Weights of a small GPT-style language model, trained from scratch on English Wikipedia: 169M tokens.
Each number is 500 + 40 x the weight over its row's rms, rounded and kept within 0 to 999. Layers, rows and columns count from 0. Numbers have three digits each. The size before them is the row's rms in percent of the matrix's.

# layer 8 MLP gate, 384x192, rms 0.114, rows 0-213, columns 0-63
103:445426525477476566519481577528466510526611434497488501439498465513482507425444516559568498428500480503543537497503433448477468518510478533516478503522438562577557524475509525557480494534529482
098:515525519485488477504571480456526492441522458516533460499460489603487499474500512455474502518553434506610444485428486474528537531518468532485486521487544517521490500438500585401459564475528477
096:469415509485541438541487493563486505517486448558549488487533471516466524492510480483479525497517505575538509521414485498468502538430509390516514425415532503573543477483424471468477457532499531
100:502441487436493469469521461440464548504548475512472455464500490532431531506495441517513467473450523511420474460533492519497523538495403431424489490494530417515485509438564516540551488547484524
106:537443557526544483471461560504453453501524416506525424488446461550521540458532509555567499518491460474495469478466515419527484522476497482546478509384469478453526526452509528527511458480498535
093:439537524480435490380496510480512470496519473482497499438488468499529515494495476444438448498507538509411531444570485476508506496455481560516519481530555621454459542448493558441498495514564503
102:567488565491464535442483434468513492538492520547477479464454500544548540441428456409529518545510521447477486427476474561481490484538476442515528530449504586484566589521449471575579551469480536
101:503495508472475424498470491488481459545533466490517482517533460465467495515491471531538421513495427450503583515508501426567579475479461497478500521550453499525489488481486540432448513470498462
097:514537485501490545454463489506493479449493473573496527513440480513466583501453443576515517486403499524475600534520521493466483464540499547547464453532515572535532468464505506580528533450489492
101:395561502549476493565525491537565477390506443463431493572485446538521511483533494458484477475425516532485538505514533483522526473447418476533491471478425556483548506449422487545530570464502451
090:494481478495382513455451488500545469441487544530510515501488537461510491545474459489526442435505542530584525447563431501504480505483512502545458424514417526496510473487498533480539533436420442
097:555465492471524482486487487519513475471469416516532578511554485452510536542474467508497489558460518525549422475470525546491420495463549509455463513438527503485523489490526495482492512523557482
101:455493502570519515430493462495478545408548549444504505502441465473513473426455461502529439475458431488515512491512517532510440474473564538510508555483455448482579524451476554519585517468565513
101:544433527492603505541551535447483500472530582486499481420465469496558562535502481551487521536472466493575530483558470528504514461524506574551466540498405454498511482465537520470530445511512509
103:522438543426528488460543544527458486500526435471563485459507474546487501507441542494488430504484500532558457531425463466528508566524536528507555499479486529495529533500421467490491518489482485
098:553519509529555478499530532534387457503460518499513581545468485471491507450499503521605520476477471452551484493536517546456508574523476448520513457474515488472570492494507555562499478477500473
108:447435498503538510511521487509484496532496500508491482441484478493557508488460497489524436463528424583560424446480500552506522443430510492538582477522531481508540441446437523540575507460483501
105:453527611520528534490526506517597511462523522445498456537442489491519506532502407535528504484496517584483440471475531488413492444418446484466480524445492533548442428457503511531512484477571569
100:485443577496490507461496487560488481456476475539514429383518462542490499471453395498451475514520467480461490450525474487528466480517486524551551457468453451446515486487541519489524499526415559
095:524474465449506489497480463519524487496497516495477508485482488551512514472511562480450494540510480468503579462427447484570455502479557521478460501560425500547560522538455512507459486476554557
099:452482418488485484525518507495455549528500483440489488466494507488526524451536444543557532529489431474490524542531488503537488482491521450482475475492406507508493485434513535443469453548504492
098:523498454577456520500501533525515445510555510554391522499510520523597516495461517488540490522506464470520492511503516557485487501493530480512458480502551458517516531479536533484545521462557526
101:493471473479521475513510498442545529480464507514486488495442423464535526482499447459452508568436453491480482526471443440442460363434493529470481518538505536463473532448500477545553422491488572
098:514494525509543506450482505441541499455453517531450393523542429468473576501554518479538475461558505524488498505445503491500474423547456510498488469516478460504509417503557550536507507447428586
097:484459442491504551544532525507498541488477503482562514552428455484542521501524554531520478576462533504518534471499439493506519508469522511538470556448496566548495554505508489538480552522479522
098:472452500537555562480561471542469572465474510492500489452511472408496599459472431552525509470475507490464505471494493478454444443532520504532522538486467505416490433502525482533531500453507535
102:528516433491514487485462528461545502443499457411457513544488490455596494496419453495517485458557471495521547479504570512505467584431498464451478446500526505582534486462623535522525474467544531
096:472421557471574479486515468485456513482449553499503422481451450476565578499465467545452403495484510539444496490511555503504465478486521507574532478466539473429560448487533519543559488460450531
103:500494544519525497394462517465479504494553473488471444460416454441571541488496510511529474518538571545456501419529485539519488479459499441481547488465565524460476522472506456466593507449496533
100:567500497500523487529522469490507496483551497469444424487452470471473487461444501465458473537462469516478592436474535570505493457497534466473466581414521579442511472410554435579532469438495502
099:509564559433513511435535564484558453519494518511483486465423446492488526480473479523544493420504464535465550531517458525483504459574543512574529465520570473530543504447516512496550506440434508
101:519549486562513640514504450514482535543491516482527415604484511552480530519490498508499478542452544511453532554552467480542500473526472462506460579484510587511507418447487478567496512508535584
102:515435498467474473493522457595535504464488529568465461520502448456533524492500504511460474467446442454472530493489459515520508554499534526548507539463487498419442520458470556549543585455479597
102:561495461507535498466545528501559426547571557476503547444502512514465530463430489525492444490500469445402510496508501499460423490514507494456484490484561574552577460442591546493582491476565497
103:559488473519498510465463435451493547439513428459582468449477473545459582518476525504519507547460546515524519462559547575583467522457523547550523465441490475489534524422528484453528453495455555
099:496531471503514522519524529473502541458527502492470440484465476494546557433540432478538471440480441577478508494494536540513456485539490485520542494480518539498485517511565544423545464527482473
103:497484547471581556517505455529493504539540425487459483468472382515508489546502513601486548520503486520487400481433449480552416546534512501457495468520407496537485481503523506501568491529480429
096:514531496558546495522494516476495448525429584513549503494494490518474505510430536512581507498506441500492473597507402497490476446498537453439524510481500515527445492536550538517565469480410481
098:466520497448547499502503461485497494470473416483480424356530479526543549494519547437519506542463527441521509421505506447570492525498528521501478516492454486501569532504565532500464458588443524
101:550479500470488515418460410474525503536532450444502432450530460515554561484517459440451481434483508553455476510507557474545494518430477522452422534519455452500532538415507490534514481499491550
105:486442550476472526466560497487488493451523492525440518465516490445504573425427471417518506451494499513444470442502508523458502482524508536565486485545475561544575481464561521548646571479533504
096:429525527555557475474504525505556444506498487471516509552466485496496519491516504531507532487445491527498486494511521494493494524471490494469478505402513394475473486485574479482522511506501463
096:415528513522486521466622511463581417390436493538535468567528468477506516475483555452458503485489465489499525462455463468556560434548457541518467462499399522561405497512502521497502450426479508
105:508533495513435510482464566522488490480481505564544524549488503404518536442447492467476435518519482541484517542553498462546540507428529501554507449498529546519490622468541547469564516460453498
096:519451440516501555416497489489492498461531455439557463518495484554593551480494539449493501497491466471506545575524500484480486477466444480578501470495482559490503484480539522552535464607515516
110:482546521478473550477524463450506485503458416493527526428503475433484571504460425417522509533579487516488548482451415459544465523444495586486529511553440492524490476519518496552477571464492541
102:497549485446514465449553466533454547514478479431546568546472460503552484490537473422512504488505496520450463566596507519431425517515434437443489427498537420489475422512481512465538485567512549
106:478530534495569515417536481558554454500557480466498475491468458430519518588506461434488538513513517515493475499491447463519493508526505507496512461473421402461456527491543524596539557444504524
096:475493573508447514441537463509548467451513532537503539541538499540519536478525476454487481539522502503535498512457476489524519502523548493520468444448543538500431414536569538504526465549519487
105:524489519464536533544490482508517520526541521529464514534508481472519509492501550580478435466471517457491448473515479527539453488525524460494478507509493563469493511518565534461531521546516573
096:487464563532501459595449512429505496409557468474514414514478472452493577503501469557540501446487465569483497432506553454468479442451581547478467471463499492514465482481484513493529522491437558
101:504452435491526565452544499447518532561531540490500521554474455490560522528516485469435528498464480549566516497533505458514494453496476472506505514499524526444499493487498493442545469507510526
105:524480527477559517476582464460505551442535532502459495458543409529496541477443479425510433512474498473417517488471488520543455527432545521592441470523502535461552473477497558443576473484495492
102:547466508521503489502510498483529410515447513474486570434495470437520517504539453418534449491514478481474475559504545523438456477509535475490494529492495515524572451535503603451536511521531469
104:495526489517531497497548579542508450511545478440484539533477403477470492412491448505509564491478486446501476484477397489487443539466548482503480467521554484542526493516530486519599491505491504
099:517535448500541532519440547441503542520583515433494491532456485511481507501440475481484558460486487487426492488503493555515508464465479476476461495515549540521517493466522556516553422508471486
102:546447523518560511502471425554484540512493509533510501568447461449458525448438422487424508518474512419491493524457476485585504451515494415463483530510467462484516451460533493505477485431504600
112:456504596505550538499472499413479538517527507505448379518492451506493594451498504488555463449463504479466456515461519514471414515500495481493545498440544503487416563443541461599476501516532507
097:472482491462530528463490533475483476476526539493442512499538480437507522520480446491517587445546491481449461480482479430492490440527466485512441475458522508524458479474595511529504548427521510
103:546496518516447471466517521452528516513561452508545487526485468404474519531534570445545564468461492489548555479513461473528551537618482471522479456427559517490500560454444542544528531427560528
099:512492488518522532459432463488542546447476551520570459410465469592515505548469474513544456470482433508523539541533522502544502434468497440511507521535465525557522496470443513517549503394495579
105:570500514470539502478557464474430438593545468488452500528522445482532472406484474488499540460461411448469489412504510413544510513475482544508509499516459460516455486452440525563514495469493491
096:484483471533473497408519474501518473491446502539567522517446503525515465508522448510559497543526485572487436522490502457536423485474516530577475450440569558477441541435478514527529529463531526
110:489520464496504530501511490489483506525598532470481543516504510555497568442523489466514513464521515534482496509501445480473470493417432491529456488428447524539517494559512538599504471529544593
102:541568508466454588530538495523562536438439502450529496487539503483596472504568478453495538461535480515467571528482511504520480540472542539540463501536459432498487503463492536399528535554492560
104:452419598459515498522497540512460496505524387522465442469443478444538538442440424527528536479515393477480466449493486490496530517489455582544492474436523487491530499453542538460563479467440545
096:505503461400496496499558535479493400451430540451534404541530463518545578436490468519549479505523558496486442519495523478499524521496484512450507406491528510488479495474545550478537498537480458
099:474496517501548545522544496531496519527473475486492478524501458546448491491485499543557420542420494550501490503565501491492533494494386440561494496504501493556487488494513514495530513515514477
107:560498506476579471494574559521478556521503514467548531498482424590501494521505510520485454529460489534472513461534499529515446400477496510496498496511516548510531517387499559540555490420450519
095:510507455490487592507440374506519526455512493501431506497530519504564524489421552450507432560476527506537479492537482552611463508468530530493545454553395472461486548520431494503453480498506462
102:565534446525488583583484510578614528520463507507529488530456453453544531491511489508518494536421459449502486489555496535463541424444520452596525494455456438497557498454488487540504489427515506
097:566521495532470548558513518501547497472465563490473526504478445496547477496538501490516484467521436490509472496475467533481432494470524465551572423549458491542547564472502484447505478441471477
102:499537499476426517517525508539510494403522530479477552515485509509467525498482470548534424498527461476537493486494473525494480486444485525564486447537574481527509529437517552466579566456456490
101:502477448544520524445593522428436499461523598481437551554518506474584563490472497546522487494480417554500469515519489519458499464486475525454539458512553506516456525470549499483599561536503500
091:452530467459572455464548478517556514473460529536495524518482494513527534496457472524443513429540423509435546461461489460515553420540482515514485440484431517549479524488467543512573474490549491
108:509382481547464590450491524462523550524434459574496466475552495494536519513474524496527517473490478505455519479473414519459503497501541512530463499524472529491521510436473567463499530415478452
100:517502489496457477472518496469545492487446464489456506578441474460462459532406487499517495491549481515481485558515467523518478538511507527577523499402503530444530455519498495470537474546425505
104:565511494503547523460502506485476539508518508601519446437518474543552549454472406543473526500511449555507486530574458494502520510562475463538475443513472435498398497447479488444554536479550519
100:447430527483492500431545488416452486522545505499497516502499468490424516499489454509526519512544477509534538418529469472440491466563528426524496546474484455467553502524503452462590491515455518
093:504460531495535532532578510431466517505453531495419420453445519454452504518530467486485546447512462533445469538452509482513492495482429507498516499509517479430496485502488483495488511473480484
095:444570449459472510520509487478522490500499514461606564490532502493526547482439537510529516507457478503474532517488469441532512535551480539499534484543379502490494464474517543547582513435486450
095:561441504517561536522428530533447540519572559419518495550518468482509494512551535451475425522437465529483475529512527558484526481487528505489500507464505496509448435517533429558481456510568515
112:559498457565469555486481528436525513438538474530484507517528507460501585496503465479429394518457493564502485526518496505457507560504463564529498404495494479508536463487447544585571556487542473
097:457502515486485456488529511505513500478474471498517457541540497446535427468474478471452417517567466556535493445455410431579488533499515562514501537497592437448519478482539573553506502514419481
094:486422440573472485495519535464481463522500432462496528504507498536523498545478479391483387484524432530534500549439532445523493441516522450432520512523445559422534449515544485520536572484475503
098:483529483535484514515516438516525491568480459469529450546474515604452498456532463419496534480499506473465594533526475565527549512453456516502459552516480556467416559474497564489464591520506515
103:469535483459549485498518467508459557555437521429428490521420473520544499477452423525565524490464462502442528430474458541462451439496587475520532495452494487500521522460569513508506475469463505
100:547499544479499485451478489619471557533540472492484463478452493517585556545506517525485432520522498557437515503541475495529459479507526433569437474397502535495514426466468514516528534455435613
102:536469503540489455457511552514529493478516518517516484474429443497535558488503513597527475531468513493465477481472507455490535496427514459458465577431465548464427525500549530543488432535556598
102:509546572516515472522495569481471481514485459461497504471458479475511545517510489494577493437449466473505456540497485510507532477496502479474483505470553454576510483501508550470622472514500532
098:495488533453590534509547492503545536426450485479511484520489455402509482450457515479490452511506464500503493574496465459452490508500461490593535460541471527436516464454471542523495589572482544
102:457461530504476525498502437561520510555469466533432499523472470467518537507437579455483502507445511540512437553522550522517477441483462494492535560534464473486504474508525530532498506586527451
099:467495489514448484467503499477486491524521563526456461497506535525476499464492502485567512531468468457507478535467472509428436485515504517535522410540500494501490506489489613472537554520468499
102:505508494509417505454460474444553449490498493463544472476499503558479485490430447488562469452488465564376573544494485520533431493509418475551452501522435569488451449494503498424523539424529504
095:536472454470475548488533483443515491535517469505526449506492494492513558473562529462522519457528528550470480488464445505494465411504470490460435481480514555474489507487450535446520506587384494
108:492427543459516515511507452362542410470522528502456477536500448454508511466461430475473552474480445504529538477507419468481471482566449491545457521548496495475458503482524570480531515438496511
101:520526496558506500499556484490444574523493471481464519511523471415543554484441492499425433514482446545483468504484510537562391518472452461490529461499492542550483545496502554496532512519492514
096:442466457465419481544519483558482470512573520522509539532548467477444510463511519445511488508529503495463550516476523473522487550509495479521505540528489519447508517505477619381481465458482499
098:448512550478523455430567487514513444521441496549506541493492467524455519481469488543520531461452512475363524475556481462452502530482503424621469478502504475481458452464580501485576500439463463
102:487517526458478452476533501542513411516456476461488466515506467475409508439509480510552490404468524481409478547545544488434437492573486528459527547523543511553523465457532514483543560520431466
103:449513458529487429567487490527495636486483473461485506474472467582534506467514538520494485474552434452512498446550475502473427450467490475522475509487483482522489557454498485482470573453602576
099:502521550443561506465485550478447449537484424475484493423530479427466529455421532516510427474498494516448510510468470510507507502508512475477563548560421510455552511452553543489504528522449498
104:501469494555546520461528530475578478462439515482509483503495480452492503481526519423439481532491451510528465549537528442537562558458499510523542484560517480486483413445507551506482479455397506
102:538449543430508531527470548416487534486537544407436530426458484506594513459415482498495468449511452530562428540549489534441531557414549489406451474496552432519491527483561520473556497504562516
076:525505511500501513452464485497456476442494495472556495426535539573533532502478533499508506491477524544486517471551549366522510482499530496562469502496412460527517465464442463487450442605437504
101:487508480523489491493537540486521511484489580560496490534542514503513455414527488502456464469485433502485491495497451418539542502489495476533536462540378457521470518489535506484545520445468509
097:550429516505486542508472445524498492457514474522453467479383462470502578507423563511489487495475583516497544474448490533552460522475560524500459497407483506502496443497462500519472557506507524
098:513490487515578555548478473550518463458492522466483528533523523492538501478536487500533480495537576401488507533540508560519486527543484496512453459558456568519550509445583573448529439462463517
097:504511509464530468436464544541542482535510473484473534433470464521477521442409532508465518469541495549466528526484425464566532492501527490489583530500524401516430523480512503478518507445577477
099:480558491506423552530517546522525501522449532470554484498505517568484508460471506453507468508480499517547523521502480506468482479540490465502433495439503494535489471463449484427483482522556536
100:495378524484528526481476506444462497421543485490482503535522484529518591521449533576539533454504464652540554506452478439484601581510633455463463520507479444492516549495488476470482471522527523
099:465447502542456444509560504469560442441487501530509456516425472547507491465482440536512451532494450532521521454566551463480425602511534558458424511513522513489503545475530562502567537540504584
102:493476504405434490523528455550557473495511508566520527453461473496398532511498476558531480447494523478394489530507459495506485523505549482441455460530464470492532512438524525565530535409498498
099:524406522484602559532564501566489531489483541536415493482465494547483544435522517580554468498526538528503528552486434529524468537474492466503458482437495490516433572455578502538480493543526559
094:495459549538473398512498497497598488486455565522467467468560455456560485488463476516507429505460539522502544547537527464581551530508585505491457415517488533446473516507457521490542495447565468
100:518545474500518458463539525530543485500504573550518513532503489508574510443521469471551433490476478534547483524532449506529510519495521479555509475506489572491469474510539519458565568485486590
100:488467572573603525431563461502459492497559516517460504495442484488415527519451580447480452463510481476493525490553532546504493473469506504502496508415496549482553412488506497447581480520512509
097:511451509537556482575517518412481488482589509422500414455464473495511540487440443517526436589452512481483486476523522461464440486488508526503504510459560457505523528437513472547531520558530519
098:557456473536514568502487516488565487489492511427464444446455432445454545520492465538488477549542527524483501535524431503499551437469472493517465512482425504484557483432417508530467537495478532
095:538547458515467502444559566479477432465556446474480526535531503436540532501528441520477501502463492459518598498448474478534496452469408553490558496555543478505470540529487506499458514515541540
102:486529532459566566541541455537528478469539559505446522435449476517510558478521445505536442482524497484519549465544462510517520494508499531540451544496524546541548506464517535536558462538522554
097:570522526487571430476530552514519504471429482484462491477471453507485519463467517490428468494503501477523510528496417507554522463497522416483537490496476509531512493503462454536478549534445499
098:537517532502507436494488543545447503534549521462470527427485484531548588448555504492480495528464487563528512475564458496441469528496514460539452520455533523509454543495512522423534489501469575
100:487521407489481504441459426509424520430493525533487425493414450521513499498604527564536507505485470475505493539521540536485436537531506479485574470530448529518483545509497555469510540530584529
100:484491518466438538558455441514540485539475473487449499549468436477537510434486496475450473536585480565554457450411518480536482508514483490596529552425478447487509507440477493483483514432488541
099:566435520421454537491477488511501506520544508536478493497389474461477550453479422498480466520488503498571556455553439522541454595450497537525519448471440477492456457458479504533524462441491552
099:507407503501514493487462435505437533512480473464423478461447525461573572457526465568448428502491460513472539501501510528508495479449504507544442501515497479418504439441524489534525508492387633
100:542399491538527479498495494561496504511494556521473476515484465450529606469494514508507534543475527511495496506500519497406471478498554405512537520452477550439539510427567495541532473545490571
094:443474536444470523528581514433473454485506558445462450538551478512472532487473526522587506482518463492520455566443407482463444446548454590508571495534508509484494471465511535425529475479543510
099:508450456549537464408483500515473532519510532480468526519495433518485500507494450472552531453470502447398541486541482536495576483471472501505536560452512505434438454483537530528526499467484561
100:524495565537485480491452468541526454449493423513506498568486452528488515537507536490464513420569481541516559462471513477409480563533439444475509499502508548519536544485458461523488485516498518
098:476478475505452503458505519478567465424446559487503471454503483500532469452448500430523556536521521484460477573508459554530466507494536535528446444466462517449538511532561539473485456481545570
094:558493491459494575534472501464560493486489486561469462495463535534439500515483449489442535500495537474381504455495526498474485501492518462569435498470436478480471519444518528472510493539475530
095:473477438544498504459477511509499525526473533552536490565487470488487492541539616491427465560504422472501502556477551492536454564496549515503513523539489535452542474467497575511565531456496465
103:542471480476542523491442547480473472467460573370451471508480466539591521468452490472551581490511439553478459470537466517500518471522513520513437550462481482567469541429564517510558483521482521
105:529451555491585537509523536448459498448433537488519444485471460502461583470404498552558525540448518518507521473503474526483446454461537539501518481485421470436508522450557530514552468492469513
097:481448524511602531487464504531511457395533557510492519488490445485510580469462465512538490461470506540529533548472435521544510551441526507599519467469491500501554462513533502432545504526536526
103:529506474511465533401474432452471475488498519511465540417464457445487594470407457521513432492487556555548534480462481523549552443478522467483564526554483566467567491486491498472544448500519589
101:491538538433508444451517523536423461483500585563498414490502466521489545473524467505557468479556520523428537443488401543477498501508482420549469515441548514456475423512539503530447485508448555
092:450488509497569575527495490502479506495534497451523418520462517444540536441498493516537476528524541495541497451433493481474484452509553525521464513434502418477519466523522537544460450511497477
098:508507454495570504443559475480488517517418531512477526502440445551506526461503515571527475533471478507482490548606482483492531505488487482536440567476469524441478541561560495557505512455510445
099:426504567521452536493505510541472491542517470554475471543509458484450513528512465523441526490537520525454482472397470508555467552525405430469488453458458569432495446492485517434484468422480511
098:516463442468495550547507493477511547516542541408455506548481512462459498473570435510555548459518520527472544533512512501506516470433494477467488456526449509432492502535387437567500508433461481
094:436440457517441566476564538467484481469458474515501541509453472405546473530470452513445493556447454531450440533589537472545478596434520534508537406521515491521443509479514508481498555443399541
098:502462507531491549551525496493613480517447532482506490538506465434535499537545489446450445510516485559512474539527504522529451535451488457518415492429455586496441440489506516511560545526529486
099:556436450550549498514593525497509544481539558429417471523457484506542512444485473572550507526551478457525525526499463518486438486427501512509505465451423466527513502456464524508483467553594522
103:528504450523479539530516562489541512530504487519495519498490459524524580474508440458539470537532478458483457555497435487517487495509477511410464592518519505473489462503504563552512507463540616
106:503539501549581570526508527533468585525584467402484467494455461564541587414425509568496483553488503557490477478533425449500445484490513539552525537493486556511475547469465412572509464547475605
103:532487500497581599581540492566532504510512505499458499570422452484511568510505475438517484505497450464440451525561524522554525500557480499487539499450447501436482434490520502543500463496468454
099:515404505538480537468435491557459481522564444450504474545484508482528556471447447519512478467451531544495551512486451522452556484462505539470558523469582453505567507397467556534483478551567554
097:505490481571476455522472430489511570531507499547467546545458459490479518456458570519492505530489508486528498514534559492555472494500468498514448403507474541475477516557456575459525537536444476
108:478381526450533516412469545484497496512512423491493400434480451467534616446524467496520499466504479529515455510397454427461537560505489510435500470446448523493568459435492502467495516487459542
099:470466540487447519463512464466513516488440516564515435459452439456517521482510529492490482445537522496498499462527524491500571534523449500519456565470510487490564478429543532470539479475398471
097:503516563450459522481498506551555474473494434526502469550469462391459503433504423463503498504503482541486473484544504510454505491469499481502506513522495521527548432403479513462533419547501489
099:464510516478553508479510544457481532504560425447476516459438473493504557491477470510426530498489448448506480428467484519509486460531543552472473537503544516533534513496476529495552561477421546
112:560427488501492544544538491514575527475529531524470520485483486520453508455491443451518492506584520470481559492481495461465498421463558441504477562553614491496545504501512582504491585493460401
096:461484547424529533458512516530457488465467492494523419438484458487562518455427447505465497455500515522475458491475479447519489504518510501530508506446454438467575462541517478466508461586427494
099:477540521494477518496482513447540502467557434452431481549577485480487568496504496474471476506459467526529539486541503512602540496497425578551496552499458595488549496504455551445487560469495513
102:490423505481547488509473509502529422540513508528528497498419473451489549472415517537500515486477555474532555474518467496477451506472479517553481425447494474512539493468530512495543406511495565
095:481497527466467424463518528526455530504458506515449506563556492471477534486593507541569562519542424606525479445467491535424527433550502530513505489411442421487480537477439493409519515491476462
103:522538505511526474549530571528456480434443584465428409443522498502551479468446477505529487478570448553479512536461500526510446481482545516561502510487465458447458473477508512531525546452488554
100:561449484544447511459509554492555517572483403461507511418497491533548510491492486432530500458492511485460532549456504476463464446569446470515360464560447523425511488479505517527479509506513544
078:485507507466473540413450477475470494457498479484415426511519561495523519481485571525473522531521589524486525585456537485482519546488516519513501436476527452614520515510501534482427484514538471
098:509440511460462600478460505503413523491487475515451558564508469518454523495452557466534488485584510557507540498448463482524474504496525545483486476492450441547551510503508558490576560482510525
099:537468493554518509456606496426426551487514505504481569492500480540492491505464544488527492531466516425507506521512527621492441551436529532494460496521417478507543444499519527432542470479549444
103:474452512579560605434488483494481547485544524487486430486484494496566541559456441515508503488550569513508481458497476479518558425480459509540522563460542507551443467503456515536534559535523554
097:575515437531535482416502455476511512451528519448495508501461472503509490532529531517449452546468470429472501471474486514525457461498449481504504458499441507512464496477474535516452560524479504
098:511491474425462560518431496585494436487470514563455479598428414549520489501527572523471506449497554446453517456526449512525468458522480498485510516505435520498510467495548516478481577513473573
100:439520531509474436491504494500524387515474492472519489547485483501450492428462457501568552468475463520501480525536455461539513531561537504588472482475569531527544468527478552465548508437528504
100:483493509593515444439521472508507488473462500453506468502480414551568543438520453513443436511564528540517435474500443540486525526481495525479522440464521537481476511478543489548524548445469509
102:478574527444510571503539535483532467474571497485482510518446437509529522541484552435485411525421537537496517405544502496489498460483525522553550517509554480491533517421519569537571568513518482
103:487513528460521501451481539482436569433466468427467379445538488559507570448479475556487528471510520531480486479492475486489537530478455471451457517470512469472482473508595466467528432546513547
105:478520540514523488529480545537556506498534478501470412519481510538553531415580442556504537524524495529507537473511474492510545520465497519520474443427471459478457528455489507445467464485427640
100:496524445495474502543542477559506527426551587459495515505411481509516527477469497522503486410464488562467550494533529494516456494495481478509484503475542506474445493467557504552517517496546524
103:546500496530595519565588490480557515461499531481538508457465434535571514538587519518483472541450482488652550480518514545509525510556481528515393527529447487496482486484520491493529473514538495
100:495467488479517510462476455468462503479491513427512485505472508507487500511464486478522539521547451569533438552476491502516491487511504393523526530526583486524521515521530531466532528379385463
103:448527460480479446475492452578460488441507472442485523483497454502522477493485496440486516572494473512503540561539514508566545527522482491532462503472469549498534521481492512489407536512590456
075:528493428422525473526404467495508520423520522453424471450544537537543479528554509560518511523517530502540489463509486542481567488517488547498459451485510495531480569544493470494424530541491443
095:456488598462428523520497432497503477538426474529499414447480487393467525513483498514442566450597504495471449513524476495482532517506477603535498571513529493483456489488544555477525559580493472
093:524509471516526474467489504487509555536488541532487538611505478389524516507413544531512456525468458526453535538501442493527482530429525449491462474478500486544482489506527509492538464508532555
097:523465440556496520440527550507475586515496433495526548557467466450500489506479495538449464488556573495522494541443492466569500479550452490521574431557434563478511538476481536467532514472488517
102:517514556457440449500486508516460456518466520444483448496443500475413533439549467434526526448549545542522516466520485510454488533496526607466447477547485548512510485438577534459559555512565499
100:490434590493537552545527493433422502451538459499501510537523470483499526530450444432553515510594524571462439511449516453439484551466542468509521521527517489494543510489540550547532500540550518
100:506510606538586518541544476473508500486493539469503375454533492494488527461498474552590454486448488492528425501511519490523457502470554494553598540423462510479504494498512485614536463572522520
114:474485504485526512517588535564495548424504513487431497550521464466496488494538513584506468554511452473468502472528498479510467411531432477550416487522532489466525481505542499516538541545476531
100:514500498398454512480550436476556443546564484482476427515438444496494507414431469555519567549418431489471455461505448587510472528459531509506470550424464489490492599512527482522512455478478550
098:464458542519566511454511522591522485413448426565432455482477479461492487504509507544477502452463514481476509537543441475518521465482562500467546513589412496516512520428516554507465453428486543
100:491507577495514558468510493554474487536535432454428494519452430499609522482470510525482530476514486520522527546488451493541512474523539508504512481495471561537538575450524489482603441451495465
101:547471499540481538391438454468464541495529568533491545472436452460476506487465512531485579532467406511515562525507482500534476506468416415510469517535456469499475474468523480504487524554552490
099:533551545502505505531490430489439448376485410458439393453560473524492562449414478480496386556476489527502481518543541492495492505398477467515486438499482555527505485437550538506504445469522494
103:502517577477522498498453502538498536485499442481492485500503437530452589505478506507504476547546499563477474474495443497441439535448518535483518491487465515551512499445444519425519510501510505
104:496486510558564535469513578490506516568477472513535496517506478432517535520475524486566458523552494493501483547475463457476455535534551399535531483480561492434537487466545521444562461483446559
099:449458488536551615498602508419557463511501580525466547488491488474472533472499470476486428519527486507548457548576527515551485501467515527484502428539478511475482489506501532434547526533558538
099:510486513505574467425496456540494489496558474538522477558472401506464597492536518525572499563502575472516525416500450545491487556435477524566572511552459535479478476498524491514583459511478510
103:506526488413430507520543426492513454500517560460430494491485496560529562432459477431523573549520505525575463575473494488481506405499472583512494516441497515495461519520490553451515493551522488
101:521456567522475467461489481549486505476464482509493447490456404466440574421457429465454503535529510470488460489515425455534486541494530470531494483491487561459476459497424561526553490507462437
105:496435549493548497505506475482522500525581452526502457487513460493492514421374477430426552508505506539462550515399449552439532541502485518571513516510517519493542437418526508556580467511506451
099:469535523498512510453532515497500510483455458522513501470500500509581497499509491416474480437444464556521491537543467558510480461593489469513415497521480499542497485456448558441521495512476459
096:587527498488491485482471491462456496533553483494500444489460414555532546477468539499547464481430552498569499573582519476502535554446525525553537615487560503487524548393461532490477470570532513
104:478468562470443466481449486466495527499479500448459510545433480489528525450475506470501466464544549551503522518551486536529440513474456502555557486468567517560521477475548519472546511446474489
100:531537473514474448479500478470554524494560549544470523478514489469505565500438510476533489444431489604557510491492435418473448492432507459472511431447567542521536451480523531512540518496497549
099:491461490511452489504486518533436500540522411467471445496494416507478494491444486547491501510470493626499512546603510501502462476537486457482483488485507512487521447482575524420513454532507524
098:498478565512475465504530490529551474433503532524548429471438422579511546527482468470471529486470462492502494489523500480409486516510576518551478516419469522482450430516570495547534546489545474
100:511524505448394492487527492532582539491523498510519498483511464502503546520552488508485437466540483533498550500494519496472540486476536408455541509438491536538455464504509534497561516462537496
093:473527455510449508519567565507512546388511411387480538480523519526515554485511463581461494518570564569495499561537502499491453463442454491425460499458502425506495444517516524459457494545551475
097:496537541463512584421498485518499448419481505469559502497471452428491536513523485471518451425517492572535428481513475501490582515487501473500530480472556487513538512476542597461516487470432522
094:528401428450450479585462528501545493566508453498457473484501490452514504456428495531480564467473514497495495552517478479549486536435506564508471539540529515452501486440481505479523473466487463
104:507436544488523509511542529534520498466472509412479454480537423512569521495558538410480460572518530562558541516529463532554549475465486495510512423543461513531530513492509489496562614496527477
106:532471487512482471466522449444460564528505508453453440506430492498546515474497439477548520597463529492482553488513561525461440544497479566459501461421459538440549499456514491543505566533498500
103:512468582541476525558482521462476543511511502488505494485484481549513540441449470463471529509516465594491466451489500464444423615506522420532428509476564518427515459437547537511561541465574588
103:518438483451527491489450507536448517485502495467486444532476461416456499456497501559562456544504548521479563487490494519508503585400511525477430535497483517509453477454507498471544497432493463
107:440517510476461511462522507497461533502483496495472553516496493445515558521548487554522507484566446444523517523472414499480474511526477481435526482546468497514485552474480531456566503556556510
094:492538517497451505553539455543518511528521438453566462568462484502465533463539514525492493459479514399513531460523467495514449490575478525481449594516438557426477454493463512463469560539493479
102:506511498444447504497483500444478550526500459511540524509468457419504520476483466525488478532541472472468495472501449402494450364551495479469560479463538490491443487481425521518597509452478495